Weights of a small GPT-style language model, trained from scratch on English Wikipedia: rotary positions, a variant of SOAP for these matrices.
Each number is 500 + 25 x the weight over its row's rms, rounded and kept within 0 to 999. Layers, rows and columns count from 0. Numbers have three digits each. The size before them is the row's rms in percent of the matrix's.

# layer 2 attention value, 192x192, rms 0.0464, rows 175-191, columns 64-127
106:465476494471495510459527490490565494509556544486479470438495448493492538475469524488510547471494541518529540471475516485497480487507445515486481478479547485484494494491523513493485469466493453
098:514446520440489474512529472513537485509456520508511528464506549506493527500543495486492502507474459487541523501509499533578522464522539505508496493493490500494499464508527508520506469517479516
095:472485488518484478537511527497490494536516501526505497501474505506510513485504497508470490529520493498472471502483476548511463489476499456425536521517479519486494503517521534526475522491529543
106:462504484459529511495496473517476499493475485509485498473472517510468486501519511553527478524552542484489482498512519500487478514529445515509505536512504472433518523514502507529526560520509514
110:499492514522486478466465483504485501506538455515511526476483479497517536514538495493493471546460493444514516527539487497504500522500508503509491514466522506514506507501526502530515475485481545
101:494469498463487485488466526503432521507527529550512522534486522488517491521504512503510478476490527543517510477461530492475516553527517551487517501463518516504490508479502506449482511490529508
111:507502508496456533501504521477531555441523526485527502542522488475510484487490544507541499525485492555513481502468513469481513517497442499510534513505504543483472479508528519482472513507485553
100:513528487523503517501460511511465497539490523485525535493481464517520480520487505521503495526508485498568525538486507484549466508506473448513505476536476496476534494484501531516515488488501487
096:467484487460493544498486503502489498513522499485514486483555490510483507505502508527532562449514503470512514492530532506515492501556461495505480451511501500510464515488506479514502502486481459
104:529520489554552526496494480546488484496458509482496526512503506539460513503492490502552556479530504530520498506496511500506498488525536484499479511492508517460477508533511498508520477513479513
097:495467509455480493521515537493497470496504515565539544513506497567479533489501521509460507494452497490484492560475478483472459496518485515481515464500504523492487497481459484465483459472520476
099:478488519521512490481516481502477513536506530483510461503519505513445423491483529483493498530506560501519498487459480513510506491523523497492501479501509540492478517518484521479482516527490524
102:501462536512558489500469470511536472568539505483512480468487509512490537489492502522560496518533491508518496507517545497479488541512488509476503452489507470446536498475528479523511501496549480
099:478474492520474436493491507464518492475508522497501449502454533475513521460485575482519473535469510488506495519470487498513499485515484472489435451494527514464510456497496495478508471487514484
100:491484549527512518481483501515555510483543500485443486488491487495478500492517578482504492549544507519459494484500507519484534524516519544525518438545493501542509521485500492469478501487534487
096:525496495489499539518504493503487492502514535528500468477498501535514469505499504477481480475487520491518501506509439508481490510536514524481523510485481517527508544512493494434505435442510538
096:493505501487452538526533511452495488493519497537528497513499540488510513484506479465547471499488512458506533508509483482489507487487460517498451456477529529475447511492474520516520520473514545
# layer 2 attention output (transposed), 192x192, rms 0.0573, rows 175-191, columns 64-127
102:511472536518487506502548543508503507490504494514464529500510525449513509492510523496466509525507486489498481481557502551479516500494509515475481475501502514471478526506506466486544527518492495
099:463502492542524502493500452519484483502506515521556484480487458542464471514516488516524514537484516525514482516512469500445491517486480509528486439488501499540485519498514506459465527511536508
096:492546466531492507495482472521483515513544482516485443514473513537530532505467467515486493503512511477547573476463472461478523481510493522534488468510478513488528494494517504514529552491447482
105:516506508483528501537498529504549449531489477499486516495514515519474497509446507472560448505504490455482498474499484505510474468536524477475531522484524507532524492535496534512467508507437550
111:474482477455474511553506541469512484471514507501478439501510517521525477497505512527503522487491483486488514495474521514571504490492504516457508500529530529486455503507535520519515493499496533
097:478504446521487513525512484520523488460539508473470491539518524499491484480467549508507526520497488530513524481500497507460489539474494497494463498555465505577470516529468484480514472509526536
108:519504525515507533440487482485490496517527483523495502489540475499521526520490461488490453505496453503442547499536518540550499484518485521475543488501521476474467510455501496505519491495532462
100:459523503493464506492515522510487512448477517495497511536486520519488500512497472540504492494510520501456467501448511519520554562486529502482494524471525477481495545489519476511522519540522476
092:492497512505488492465491486466473544480496485504473545526514490476527501501491521530477483508511482472485479469432467492479510532544504448475482478459506479485479493517487488495497517476476513
103:524477502480514515442518476498495527516524503530504557498492481430494483482533475525469523499479469490451495497503517536554508491473527481526500504538445471510516460484529522495507476512518478
100:511540495464449521517474518527535529496497495507479542563483480484483522556528554496477502508487503529492507436530497474480499519478493527491490506487467506500516504547515491508492503467504484
096:509498474523496507490453566465497526491521487519502488507496486490479487514481469525460539506504508480453528500503507518498480538516521505475507506491538514527495436517491504482489501441493546
099:481504495477505503473502533504464478503490514482484524490515484487439489479470486496521514521485527500465498477476475483480483527524480476466490501546525506469491562487510483500556452543486504
096:456485473497465473503504547512477517482500486470505490496488446532450497499498496524510528516520456514508519517493502525498515492508499510483550523516453490482545528529540496498508484493520524
093:531477492478498511506521493475477498491552464543492510478497520521508494483480468469511521482471451456496512527567548515499480529506475491479464492550512500484506462525476511491504500528495489
098:495497502514511499518494466480497528482451472572524479507487494509497498482463507529517526522532518551441492490513487514463483533516487544475522475507511446464468451493507501511498509459493521
097:477540489472498493527498520473489473507516481531543508518507533529464510527518484551488542499545500530522500470480479535497527462518468444523536505519506510537537518486533504515501514504558533
# layer 2 MLP gate, 576x192, rms 0.0674, rows 0-59, columns 64-127
097:490487504468516524515496471518514447520504546497527511452500478506495515502517463512559505506499485485491479469497531497520494481489463471484526456484504506472489471527456465488507525497517474
093:513481556503512490483502516490503502521492503505507510535472504499496517495487470530498503478485477479470498473510475536490496494564510502502488476494507544491522498532529470515500520485501498
100:485517471522506501544498481484470502511524496480522464507516490535477495531484468541530497548507540507525487490471511498502498490475484504496490530477517456500503512505476461509485541488526519
096:525497510471523485523501485426551521517563531462477497529511500465492529479496479481482510512524501532505512515519529511549513465466478508514490462517486485494531499498512509496508499518513477
104:549474529513504533538502516517496514487431491462484506510497462494467503457488505478449520517505496476517501514501497529514513500505450543487507450479515481531489490447482496512510512480508531
093:487498490501472457480512483426511513513481521463503486483511506521480470491509482536510496512510482489493526517497483509540528492506488489464529533492500482496509469519535467511525524449488489
097:490560516504539538501496511511471497472503540500463482449513519467496508490492488492502527486474502488488524540491501503512506478469478517512503528444451498520487482515488468487454509472473537
096:507515480506549463496472511506497517479488546510456520489524482539499530506529477482556447556482544525523554491469481486474457518487481496495522505509548517504487535485504518478474521502479516
090:482475543480458507501527494499475533488495496531503494522464570527479488482512503505511537471533505525495516456551568497541527518527535504489507531508544509483495533517489499454506509459496490
099:540507539491505476510513517451528489551468516524473526533497482451488480510489511488516512486488538506464548514451461492481524506528470445556521528464486481542501472532516533536498471465493471
092:513508526511509453490513528498483494489478476531515476526466527505489499482493539528513504519503493507504520499485500443451520476459508535485494521486471540511516491476471513496500425459490513
099:495463501487462533502499526513524524483475518476512507520465517506497506527473481524488490468488499538470467487481528501513504525488498505528505508493509486491504509532465497518484523511512512
094:509502486527522508513483483473504503470479499483482544510539484492443473497484475479520454514476457486526526498493457507518511477458502494481484462461532464506527502477483490507498484505504504
100:519499473514504526524491451523490484492516475545500503465507518500538516534480479494521483483534530468514443489496514505512551504533503535510506466518500482476496519519476515589524511485483496
099:564504531500424495501483535498471470533488486466543498524513499505506513519511492498545497523541482547492479518498439533523496502486525485470558519477440451521492502442466460491498480524512491
106:487488550512512476515517456428504507560500529541520479472466470491526536490539455509535518470512491485519523507477442489485523503531482492474456526480465498496500528505494477493535514481521512
102:526459467516503431532489523495507549481485504544498503529500493536530489500509487491474518475496490484508516506517477482513473496500501478511525543515473502522504494528490464467497506504527477
101:501528505517512464481504496504499508503525462533482486527488510485482517511539488524492502520514549468532476479496478494504495488469513480520457505511487542528499471491439507500484511539539526
094:507520456492508511513513461516488467492512491484534464537494515472492457490488505475514459506475492554463471494534544477480471509497490478501508505477525478477511500510480492497529495487511532
101:554490485523503498555529475521504515506519472502545531503521489504477486506485467521486498500510486473467487538484485479500478515523535508480527471470520516507509481464514542496500471519547539
104:532521522533489532524490537544567486524515542515516448480500485511491507515507509538492549549486499521497519473561488511470482534550489532469479519480479499504485500487487548496502496486524486
101:537478526543506474491483497513506535519485457511512507501454500509469511543485499493470475534503526506539526553535502506486553494473556454463523513431494532503531517489514527474468551503482491
102:496499512512513539502543551548497476475514484508517482508456487522522493490503527487456486461492558485523523482442512504475523491489480496513466564446520500487488552485524486526462530538509468
099:474520495498479533529516507474523499507544444529505535527513494518537534496489507461480532474492535452467518545526483474470503454520539549467526513498541465514507548499502471546480485475495498
103:488505500531522477484480487525478476517515482495471518545493531479493493539488546488485496503462534501519535505499472470476495486502484498502449511445503489493510488533513474471492536538484483
093:508516527530482492467495508459499498543497487503522480494530457522527502528534514490525493461522532478510483517523478478487481482505531510528480509535433483508469440484508524503528526483461522
099:481505489485498526486532526496512515503473491485488511510494489502496531492474468505523547459513559504478492493449516512557473486526503467510469501515486517490503491511509452467511523504491492
094:519481512541511518482512511553478456535511506516533453517515515485473541509503497513469498527519467512557479492464481533519517452459485469461487502489496526432470523495533525482483500518469499
103:486476520523495527517479580495490523504479488503532459502478477479523558534507520471458494501479512471493473539504469533504479491522456499509490537508513497471512447490509535503496512531480504
102:483470499472488533491531491484472513427502521516523490486461500507519523483493541446515469494514537525477518506507510482428542507494521526562506499488497540466501485538516481519494515476546449
101:485528500512513502507509478477492473475521480467459508498520485579485513471506458477508513448515526494492509476466484543503494479483478504461479523490470471511514496432438456549500495511457530
103:501504498443490501455460509490487502493519500473480509510525515536489495473484503472492485471467532487523499488472500486498506474511468538518546490530487555504535511487486532478501482448497470
096:502491449520505485486514479466530474492488491464503488472509493460483506486528516480499499505495473474537475511468500522508490483511523498495543502537477516484498513431488524484496510485500527
109:462522509469498542478501523485495510492503511532444494502464517472499519472471502539537452520526482536483533516485533486479524511505506552515491477545542494488465524480486484465466446479486478
107:499527510517484494502471487512495446525520526521502504488495503519490501500539492490486544503502535527508549511504475494470454513516484475558510490482457528484533433519531479506456517496494475
100:474523465511508531479509512486508501478514503519474467458472513517497478506476477522510545505541499495507479488513477515476516514497519529508540483500478530452460522509517469508511508499485522
096:478521486495454512506533545521514488486495477484503482542511480464492540491526458514519545556479507511506524502494516456521490528501461509502498518480529518485518524518515451517533484496494518
102:471502442485489467466492514486518504482532476522484530528503505427457497481474522484521509457501486525485539505494501474505504473456478489514444478505508495528543502519480480498543492482471516
094:471528509509459476489497482502482499495524497525504521494474471476498503507563542444515531541518502526478477479487529476491459526502475522537507524447478531467522490498502471503507540480494550
104:494480516462504460479496490434496502515494502506493477536481511533512521504524479524511520457501542498445513463493466495508492484477512486490500539517492472481518479555493507500505527463487476
103:472506494525466489542510483473472485462520537495520497534506510485507523516454502482524544534467503508481487542501509481496553464532505497476497513516531473494472479490459488499509533533542495
103:473524495517532482533500508487514498530476487491489502527513537489556480488494536455482497470515534514470494487518515491495507457487528539511516495488493485450481527537514521545487499464486475
106:488501516516519483515530455485516485480496523488495491502471447514500503504499487465495465467442525510481562499455497493531518452456475519536493501546522472520523496535518478481522513448504517
097:515503483464521518523462467552469551506488516515487537480508451529509466462518464480519511530447498509479469502530474489456507512514488464482540503562510494476475511523532483454493463479481510
098:523494527518513521477446517531528527447522490501488495522532498512543519525521499514514501526548475488526505492491507472482515517534484484454533520542511497449508511493501557502491493519490459
093:497477502520538468492456451510492497477513508471493486523484497499500536493495503491517478508488501486513470493511496482500504497544498454498499509465507483469511479547530491490504475506538522
098:518488497525513511530473478501469491423449514479500517511535453495511535489514524516536511542510480528496507449500506536493471474513509540497481486487488492548545464506489518499511525456494495
093:493487501490480516540505471540486484539548499482485470513494506506459482486503509501518506534494497496472532458479495485487488510474511488480501452480492457510534456464444494526500451513518515
103:543550471487519499495512495509523505495497498501515515497509477553531539554558510502544517484501508515487479492480506517506486497518492476488506500553482504511563501500491503504486500478512548
111:526536511486521465514508542497534489545503512491470460482490494518503471510473472500466524487467491506501477524479502488535484446545483464513547497474531508559504488484468488491550488536504486
103:503518530465512547480549455508475512482487487489487568516464542497506477561495525493532465491512498512531499519493476494483530473486481506492508476467491527437472461529506479562505484497541469
109:560524491486525484475497497509515509466484479528517500520511467496497530515469523488502456535522513492513485471535516461507460475511569459502471477498470484452535470488497524510525513469520516
096:485505491534500482487500520476472500484493531539498489519514454488460510506507472510501482495465442483535478547521484503482490463506454469505538449478503485476486510514483507487490500519497484
095:496476490486502487535520502490482509523549514494519532472499476492469520498492476518511514506465478478464504489474501492470519496447486471474508518524499522490503483479493476502546492531552487
092:516486535512499496521443473469481474450495463464499475481548490516477493518493531460544481483500488447502508509491512525508511510513505489493510486464470526497486487460485490505515504476493476
101:487559512492495490486520452479509492488499444531488509508472501526500488482474519523499495545525504531485497504466499511529486445510508451514513494448501511491541455476483540534533496504508524
103:480517499441518497500505501480439495497482512531547485522510552482489498481537515467493528487503530496503460525518496523488493528527467461497516499505468500524498501513505518558489483459513537
109:501478518482497504514501474478489530494521487476504507509471492487519497505489495547475480507468496486458452543508479450495474514506475493529457491557471506541534530478490498456481495523532528
100:528518489551487488523495488511496457492479548473496489510474503479491482442514502474496458493487512505495449503495524529504489485503532474493526506528542524507513480511477500488504484499466448
092:494492449510483472514524537467464500475471435459540487508486539478501481529509547504490504514512481479500482498481507532528565519512499486469453471519517514497497498492485520532498509501547456
# layer 2 MLP up, 576x192, rms 0.0652, rows 0-59, columns 64-127
094:523504508485530503504510495485477561480462520492544453461519493486526481481524526513544511493466501506466480506501518505493504489506531521520517488489470512465499499470468520469487463520503552
096:500485518505488481505496470517496472485550503469467486512477543482507430523505473535482491438509485467521504505537512508482481465466465488460540487482514512482478497536469518480491538447497518
110:485506505474445458471540516502507484501441487480520474544502500497509462506462514464539528493537508463491505517488502524444469502531506486546480503491509521489450511507500537460509516502518505
094:483512531483475539484510500525530487519505515544441540479487497473490531484515478493518511487453543507527497506487448521497498463506489540514501477477506514535491519535469500444500465505482478
102:485489518504509531483508528494510547525525541518493521502490451522446496480507515491498555482503515530491482511454518495466569446527480530513524470497472503509495529493525502512463460529525494
088:476499494481510556515513489500520478479497531522463499464544536482470504509497501469494455480509508468544487475494509472480448467510500473534457505461477509531499516504455511551495519534514520
096:511474508526479483546442534497500521469509509475471485452496492522506469505483496456504485499510518534454539481542493470518459475474479522509501541447534509507514437470504517507445464468497491
095:509547499506497524535493495480509546503498520481488488511533489524536571473457504453500463534499506495457500487528490504472538537487492485437563491504500522517458524488480493538472492513490519
085:450474526516491496504545502487524527538485503496507547502503538494461468523494495467493470499517512504474478486484504504526548519541483524518518491467511503553496507517494488444508447488524474
101:528485512518475513520508477529495479487502495512499514484512473533509479491484550494478485519538538494508551488472439481489521509521498523489478540520524544481497525466488480474496509536506497
098:523485482480516490465543465481536483488541530500466505524472509499480449545466480486469533483492510478482469473501487511458511500526476456498469475505491548488510471533463525542523524490532481
098:527539455518502472517521472487519512503487483524484483544432502492520516497461516471512505483500538462483495494503508499489484513503443487492455538461504483486526479498542499503472522500516451
101:501484513463494513508524505458517486525489480507503481504510460494510527491466478504460491497435496456449506480518480468519487492524495462521461513495558491529532492532523496434523532482467512
100:525528525464507537500523513500489528536456507518481517530422482506473517534516491513515557481557536517521527528482519517470519457536527486497466470488503512465522524519523513493443503487462545
098:477537493445504494524488479527487496520493453479490488498497515525511469472520487468524477479531476541550454480504514503508524520531532473525549535508479498493468501508505496508530520532525474
106:492517485519491507490474490509440508470491518495504513514567524471475502528518523531504449495507488475486508502496475504512548521518485506535490480483490500479459526484558504504500448516520539
101:476531518504484458530514447465516525491477549517500516538499516513488504532512532458511513493479541482490514487511527480505501483517514475539489485547470478490531480507538564538470506425490495
102:431544458526484498545492531473500525450507464527463488504501492527520479498494517487482550527492483515467511500497507505536505521524464493528569518506483517503496512504522479532559498535462496
097:524520491531529497503513511497481534514464516496495482489514517512534494525536495466511460484442495514511502498483522470460498510475475497480535509504552512445481520492458451476451466507525517
101:509517500541529487489514472523492539491490483521544484579523492535511548516500527509469496474501524518511492483544459500447492516456484477488528469496530461499531456542536536507480489479486521
102:480481496473517541470523488540551459493518486518466485539506498484515459507472497481479497484502525504476523525519464464471497485487518516540513524457480522523489498503499436476493480492475458
099:505550470477481446504478531481490485507487458515457542522496476490527504507584524463534442520545522505541493459506532518475507533498563535535486502497531503512552506481507529527520524489517495
101:535447517458507532549519531502494553512456502499514475506505520507521497476494507459529460504498496490502507512488483560483506485472461517526476464483526535505481524496522517463484521521521534
093:506499466499542532509482542475489484533485457470475491522502531466508499496492521463521518529484516492503505449468479517479501545504492475515467524477500488503497488473508495507530447528472528
105:500524462494526536512474478487493533531483495461465502489449516501490512467556499504497488505515477511532517452482499453519497526505510555514524518527501490509495527507523534518483499476459493
099:498527483500504516484490524510492476479471455520509502469509507492443474426531516482519471504556505488516508525536522491498481491459484526454502518505511483509502523510474487534465505539504485
098:520490513516503470484491484517494507496467492503548500488508446496484521499485518520478474462471470528518471500543527481509500481475471501467499488473475506497505534529554529519489508455507490
096:516517501475541526519466532486512472515490534476527458536482478512545485495509512480504524533520508462532521488528465512507503453488505482496501465512491493485514539530517495460528505476490521
104:495517492534503499512511532495552486507502495451509490489455519503568521494486518498537504467502486476489447477532520498508502519501525496502530483514518476529543477514499526518489525503456502
097:475492472485500540489525487513465485479500501475510489435512491497506508534526493480544508488486436472535508543505516453521471513526526445456496526503509484505454472474477532523523527552477523
106:506515553460507524478505475498511488526495505517547517559469481504485535499518521456521544496459479511533469527468493494469459506486502501535503518480474504464511518507499506494465527499490493
104:501470435502511502531492506469497521492480530529482483514492534515500487533519563469511499541487497493506459520458477524506490480498477489471505486529497483495481522509538478486511477465518507
106:523477475491513479508482509498484483490548501526537508522506489499472489499499440454476501533491494489477512510510504561460539510529493569494524470503447504545528523534508533460502470450537478
115:475495516489453487496485496515522479521531466533491484514482494495508526527456448496498479525507495477488502490489524503508492493480513488465500562526500528486473463482498503465504517413501482
104:516502526503487505490489508479539467527501476538468493503512475475487503510499487483470495554503525518476488482462476535512555487476515526482505509501486493473509528456541477520486495523509490
096:521530499494511498534498491458520487531516518499535522487478450484505499495483490475479486517504537522509508523522514508479521500512512519502484517493483478462504480503494481472551545483471467
097:508476514471490473464522465498489537488527516485470507482506484478478509445558497507517541505499481503481511533469510470463533497504536513511542446474507463488502485501479523502506475500498495
103:525536564471508529521494442490516510519526530524508446491511522515505490498504523535522464468504473455472461506495543493530460496504524519497543526440501503529487451533500483554497518503532463
090:477522474502536528530508501487505483520523489460521490496522510577525485491446496533470516524474488481488512526439467478499503497454529516488525519509536529480457524543534475472560454564483501
097:494485521459478518503489513477476523501473510512435489492494520526507493467528473500436488472500502454495505484517462468503478542484476475513506528534498505428477495501490522492491470521464517
099:506509514530494488543510512479496506518506539523513513529487474528441503491470532504474513506517528479492516517520446504528513477492531505458520474575556476498465490518512453538553481466508516
104:526516493529477489502508509505496502507498504459539513567498477493473548488500474530527479528526503496472485475514480518527496490514499521500492489556512530547510498490523488493499518506516502
109:484530497491539467510505515492498484483485508494496543488538478521530489486491504461479542506517525546471507491550558528514527529481506515543526485511481528490506503463468488519454521519486463
095:477546446503504491458490511485510538522504478479494480492544513502497469505501471481504477524455501516509506507507507532470537471488503502520485482509505466498508478518505500504521513522519487
091:526548489518482527514469524507511487522541525513515470545523439497496536516498488505471496516540495492520526496544488501521512472509499480512481494509577475509497498491516494500541469519468435
096:494501487538465513485536506523508525475483526476476442494499510479506525503527498527508488515520517498528463514533494502534463525504509515478531528495515478472472477466466517460481540500571483
106:514510517480479490443466533531511481498487502515507537506477504495490514480488499446474520465535514489473455501504529521502539504461537522521517477484523487434490535479549492474530504514492544
092:473542515524483491497442509506494528503543490463486500488533453514494459485460536472501490512458523521536528526500510490508492500450509548524535510490485499523505521513514506475457511497504515
098:488489559480454537514501505531488485499497482530483489509555455503479488527506532503499508521493508533488490506501501529511529482496513520506520467452482501522467500444511535476465513499467494
106:529484467551521488475497489451491548504484502471503497471537486502474500491527453469536464506475492498512492537471509470491526539468469511479476516507490484509475502521500541464520497510504519
104:529474521455497464491515505494506447509459446520479508513455503493500519507486503460481494504494514483507518516477509519503513505546484494483476476460519531475480532536551556464491518466510506
103:465479493487507507555506526483471474566490522516444477476532562531529534505488438455492516490515521477512512447493500545497521487515518485490525470520519475466482533539502481453504471486471483
101:488490484555474505483491519529506466489511508541496522480517467527533503500437519541534499511499473514493466509525503508465500543470474527462512502464490462512489501489478529523535475509508452
097:482516511507482470548486501496517481482516451479468494540501516533486444498518493483502467503504536494482502537536502533496542476467477526499497460517468545516472550473524497494508508488528505
094:503518467504498525544445495487501527538516497515523493454538490537505510570568436487491528476499489477499438454504511496497485479474502487509480491462507462539529474506495493464545491504492490
099:568492478545537505474521504491518456527521485491515439508496506478486485495533518406489470515468491484521518477501495492507527476530479551499487491525512518480500508478434513450542464479499526
102:501520494475483497535516447489474481464510498465531526504480470514512485534499481500550558524496496510506506504490466471523486504509532504462500515513467483488498530499497549513482542509497509
106:490502492463495490528499514444452455512525505506516514508499498501464480493534489514555460510487495517512552506490494472492470479510474489480478468494506470500477509493508500468458446516481521
100:446457475494477541521488498486521537501526473502541539521489471549500473542482452529487480478523458510521496498499460500449485531509476487508512520489463499486517514502491523492511491537469478
093:489526497543553515501502508467509528513499493470550459472515469474508517517496511465467477550498514512474474501474540473507490503488506485505489479499498492460460528511455519486507485456472477
# layer 2 MLP down (transposed), 576x192, rms 0.0663, rows 0-59, columns 64-127
097:492502469467469570494500438498532560494497518512520521459483510500503426479519475489490498472511505508502482525473506498499513478505493494521482480509516512440533545514490479503494501498525490
094:538527505503483516534515489497519490493505480486505481488477539467528485539490507460486496525488501543499507482497515499472479457500462524498540458496486510499531468525499503524482492539455499
106:489493466472513444475523526488505507518511464496496506562504510495525470492567535534507485498494486515522493509489489536470526495541522452452464525503497468533534497522493532528529493497530489
104:505509454482462513484518514522488494520497517508528498490516498564496502479528492528521537492451479515481484494515475530474460496516511492483510553512535510533487510516443454487481489482514522
103:547528473534523492525488479502539493509505495484499518498458494506528515532460494517504492489495461470515500446472560516508553537438516480463470489546509507475517521503453497531490437457505447
096:493489509476505539491504477469493506507447504531486505499493519519489498507502482492507479509490513493502538494480487509564525466512530453509509500453452492528499511542527464500507493485525517
099:496536508479502467488489479536469492499509527495483518471501524461504482454469484538494515466483502436481522511495499512493515493487511478524474492481428455538519515521488486520503545479430520
099:515503501487503487514486504522549545502480465503509517488491478471499460464500529552443485468505505500508491509528499528506459505540538461522494507484489515498502552505516481495498465487581496
095:476531498506503490531480483508525529514528525477523528501510438463549534523518525509490456483476471493492494520494451509524485507513462494530512484504470510510481495489502520483534493530530521
104:527536492520508515498487485502486478468528464493462492518541507490469495524521547499497490497486504512488482500496443473514532531490531526528501529523500504510491503485463502499484458504509504
095:522478464472486511451491530498487467500484469505514524515508460489519507489499556499414540489467531499502508533472504464523498460479505540457517544492469461501478526490532490519499489468488477
094:520500509487505490502514501487486538519523530534555523563527503494484462481480484500464497468478462523531508508507555518504507445547480488471520490528499501492504472487459487519518502482491542
100:502533503481576480507555515509497482494493525553513515499487489473479498523501513508529510554519516494510529522521506463527467492483470515485489511454492492499503506522503507478510513501541537
102:502516523505504548484462511491501491481492512514462481528488499517473483536499542499457533511511472482464459512470493514476524504480446499527497474516501531488454503457505488489474481469500451
100:505477502472533519497484485486514476482489481472514473507490478526467509488506547505493495485485533486511524479529477513497465533494498515481533509465517493533515452485479527491515526515470530
105:489501495498503512511493478527526507471502523493531483472481509512525482521498472534503486514529459467482459530440529525518535483490498521480472515532464520460486511466521478473531523467485515
093:424546476497481514502491478486504499477540519502486500505539492438477463489510500535527553534497505556538519475558486518475517510505527492521454540508515540509497493495527480501508485502508475
102:542491494541521535475543488456515521484519525472507487493505501533492468463509465514480488505501479520497503533517487557491542499525523477467511469509504452465487500509511515511444524479489488
099:513448515540455511502492487465493529475492494477485529474518494496500512459485497498509494471463497499471486522511543527484497480509515512491481490520481485462530511484491500487470536530493533
103:544536525462457514485471503482513494501495502495494499514530497531551517497493480495512487501496515488557596481539500504518499481484512491497493494521553464520479524491508475513559504475511489
105:491503476504525563481453512467486517539487554472486519481469511484470489488541493448526479498499521501438507462472473477499558487480479502528527501546522467520480498484523487514497541527505511
101:489508551489502514485498451518476507476493535498448481490517489493472506473534503512474522525490492452482546453470520483482493468484507498542515471486498500473474483564514488495508514491543516
097:503520515501489520511494536544536490485512487517478561544475473492493464536474493491514469468458479510526477513484533516498513492495495496470543528516483450497482488494492505499530534485517471
099:515507483519493527519462490474526515527464496467483465496521423493514484458509488492523501481494522535464532512516515523495455520525522530506521493548482486486509545496504451546499513501483476
106:466476532481468491542449487522529497488462542517489469514532520487552477497476485497502524527552474517466485489489499531458478523532524492489501451515497541484529479472555495487542511475505493
102:511497475504530493514544515475498481519479505486528468523525480526475525534493477512482506513542502475468517490510542543527473483521510473513477508520506464512478445466516485516520482529476477
099:425503498479521527537502504522470463547519511474506489512463516499532516476524463458500492501506552459468467494454518523498522472494509488534489467540453512530498464516447494501490547480499505
101:442494441539518507511486505467513472509498513501529501509548501508514494552503507519474480485533492509493486468530547471476545484518498461494522442520516499477516516496525520490506478493512482
100:511474488516517527511509473499533515494467486482512472471437505541529514529509524523465478514498493484546509506486474520459428451518477469516503509514479497510534477508434520476479526518506494
097:544507561487532538483499479476472474459489487502490485471488520526463494474548472478497524466522482495503512514479452436469488533509507496463482514521469494472474548524527515508539484504518491
109:451464473499491489527517498508514477510436473530535517506479473485483512490513484469498516515398525498547510505487490467529455545474522532465495505476513501529489497491491544527467537516499558
094:447517552512486501552486458531536537509498461505481468504487485505494464527502481509497505448505525495470527532492505486484521537503490470491497527486500503492478527490458498525520482530501536
106:524469503458546517475518465531546428513501497530476483486522516549483514506489473514550476529475533475495514474550500500448480488487475535516508526535506484487499480484525515476507482485502497
093:494492519506504509505534505510504500482498532523527485524553524515494506476499526460526462497494460476487480498535472529520559471505509469506491481476513539501526493517501485560524479507455530
103:520489440498452523479512578462493511484456508505517501488514522509541482498497534502472528505514512483471504582545492496547495489536546476475514484491537537511528509487522508467499504505497504
098:503554530504532527516448518476513491516478507475532477460485486539496511496515504464508535502497523483462522471444504519526495488511492533516485482510526514467514490480503514481480480473437529
100:468483486513490473505477487541510482507509515470503520460507533496562491547516502472520507490506514552462516480501530512532526505439501543457472522508479498493512531483513534489496535488493507
102:477462507484481507530540473519485500481480500503502505548491499503498488507538519490492469512522484527518514477520512487489465478524477473488512526502530485521455502451506459486501499553511502
092:554498502456501479510492482510474512511489494519500463491508502470570513521468498520480482444497536523519465478539488473504530473487465458518510508487491495505496506488477536468497500475475529
096:465498499508489546481520452494497502484508492479482522467526492497501552485483523458472491513522527494544515489534514505531493514515498471458532486518470493470468511498498525501527457515463487
098:457520490484496516485558463506509478513484499528492491521528517488503501525485523483535478472513506510529518533506499530492506513503542497508488501491514491498509511519475501489476512485544460
099:494487548494522538502546472523545525483566508489502491496487508477517482482475513481517437482562504498486520463494512489497519478497491541479499481482473529515508500477488494526472458485434499
104:507508510480488481494489499512508510452460512514449501495514482508516469491519474473479514501480523551495498494489502476514469498487474537519537535524490505464453489482484505480496488544498529
102:443472537470483451529525519493512435466495518506488491497480534468488518481497566559551565470520519504506494561468527478524481538478493496464481511486496515545481509494478487522436499515495508
096:509480478512505550496553491492524463511522523481532540483495480482487547461498472464513507466482508517484482523522471534488541485479489482495505494520492474549460499491495475507506495526505520
099:502464470495514466444456485497500480507477469446503491487483527481470458508545516498521477477500517552507500495485477524507491529489440530493487520550485446507526502472483496482488518489487498
111:484502464458498487519445540522508510513532492487466512519488471476484489499527499473519457476526497512493508538516526525520518519484485514488525537481471487478479547484521509534519513532487556
105:496513467488499487453474507515485515476484485514482502484509492504546470507492491508483554502533483478546492486475529493537508533475442471499533520520486528488484503542525532510527524490499491
100:464514493517514514483512476493498474485476465522521484496525509463492450528505540503538447494553571498519506512483519514520440517458478537541502484559486513545470480443525502491506513500478537
103:488519493481498500443471520483474504496476506495465490504543507507499471509476483477469471488484546511493508486536501524556501545502508452509541483521476466495546518515563489502520443519531479
099:566530498474504543492521506469534467495526487505527571507511508485499516527466502508509458471475485472478468488513434503538518451467510468500498480471486472518467490489491472510495488502477483
096:515465492464503497516508484489470502483524519496567484521520479494477488442465545508519477470483528499563481505537478508468475469481502543508482506488508491526452488466495479551511494510506508
105:537507511566499527493441492530515519542515492481433471472495512496528482502483511526508465478504449530474483522511512534495466519447503480513499492495458510507485534456512512454493487486531495
099:536488518521505497493461506476512483471485516498480515495465486541492483489511498487515484509495521508494544535512495502515522515461509510487525505498530500492423501476495573514462497494499518
095:523517533525486530502502474472502526512499527483509466490487486484558540490461465500490480479491475491527530519477450455474526478503543471477500506528467538528505521536514515514517475457496499
101:441497495511472479518543526517441499474510509505514465502479488484505486483485488550485533502522508496484500489510465551503500467459539472501510453486494493473514461532522515525510502515471506
102:466489486516496488516533461465516485479483468460528475495482547456460439484516506510470490470497520533494533472541471516511458482548483512518519472488489475540502507513520475516495508505552472
101:546502521496506480465471475516496461510513529518458511532494493473488508510500506517489561481503466486495518502481491439475486479501543485525493495541462493465509438492529482497515522508510454
101:508501531507488497449575508520469488514504480520485477487485511476513506481480495545468555492469492517475511508525500494490523548545495474499517515458445494482505474491486490485496509499500507
094:479536543460488533497529533498492508538554547484506484472497472482523521541486529560448513513515512504499510512525488454486466487509528485568526491511509478475506455519505531496512489538518501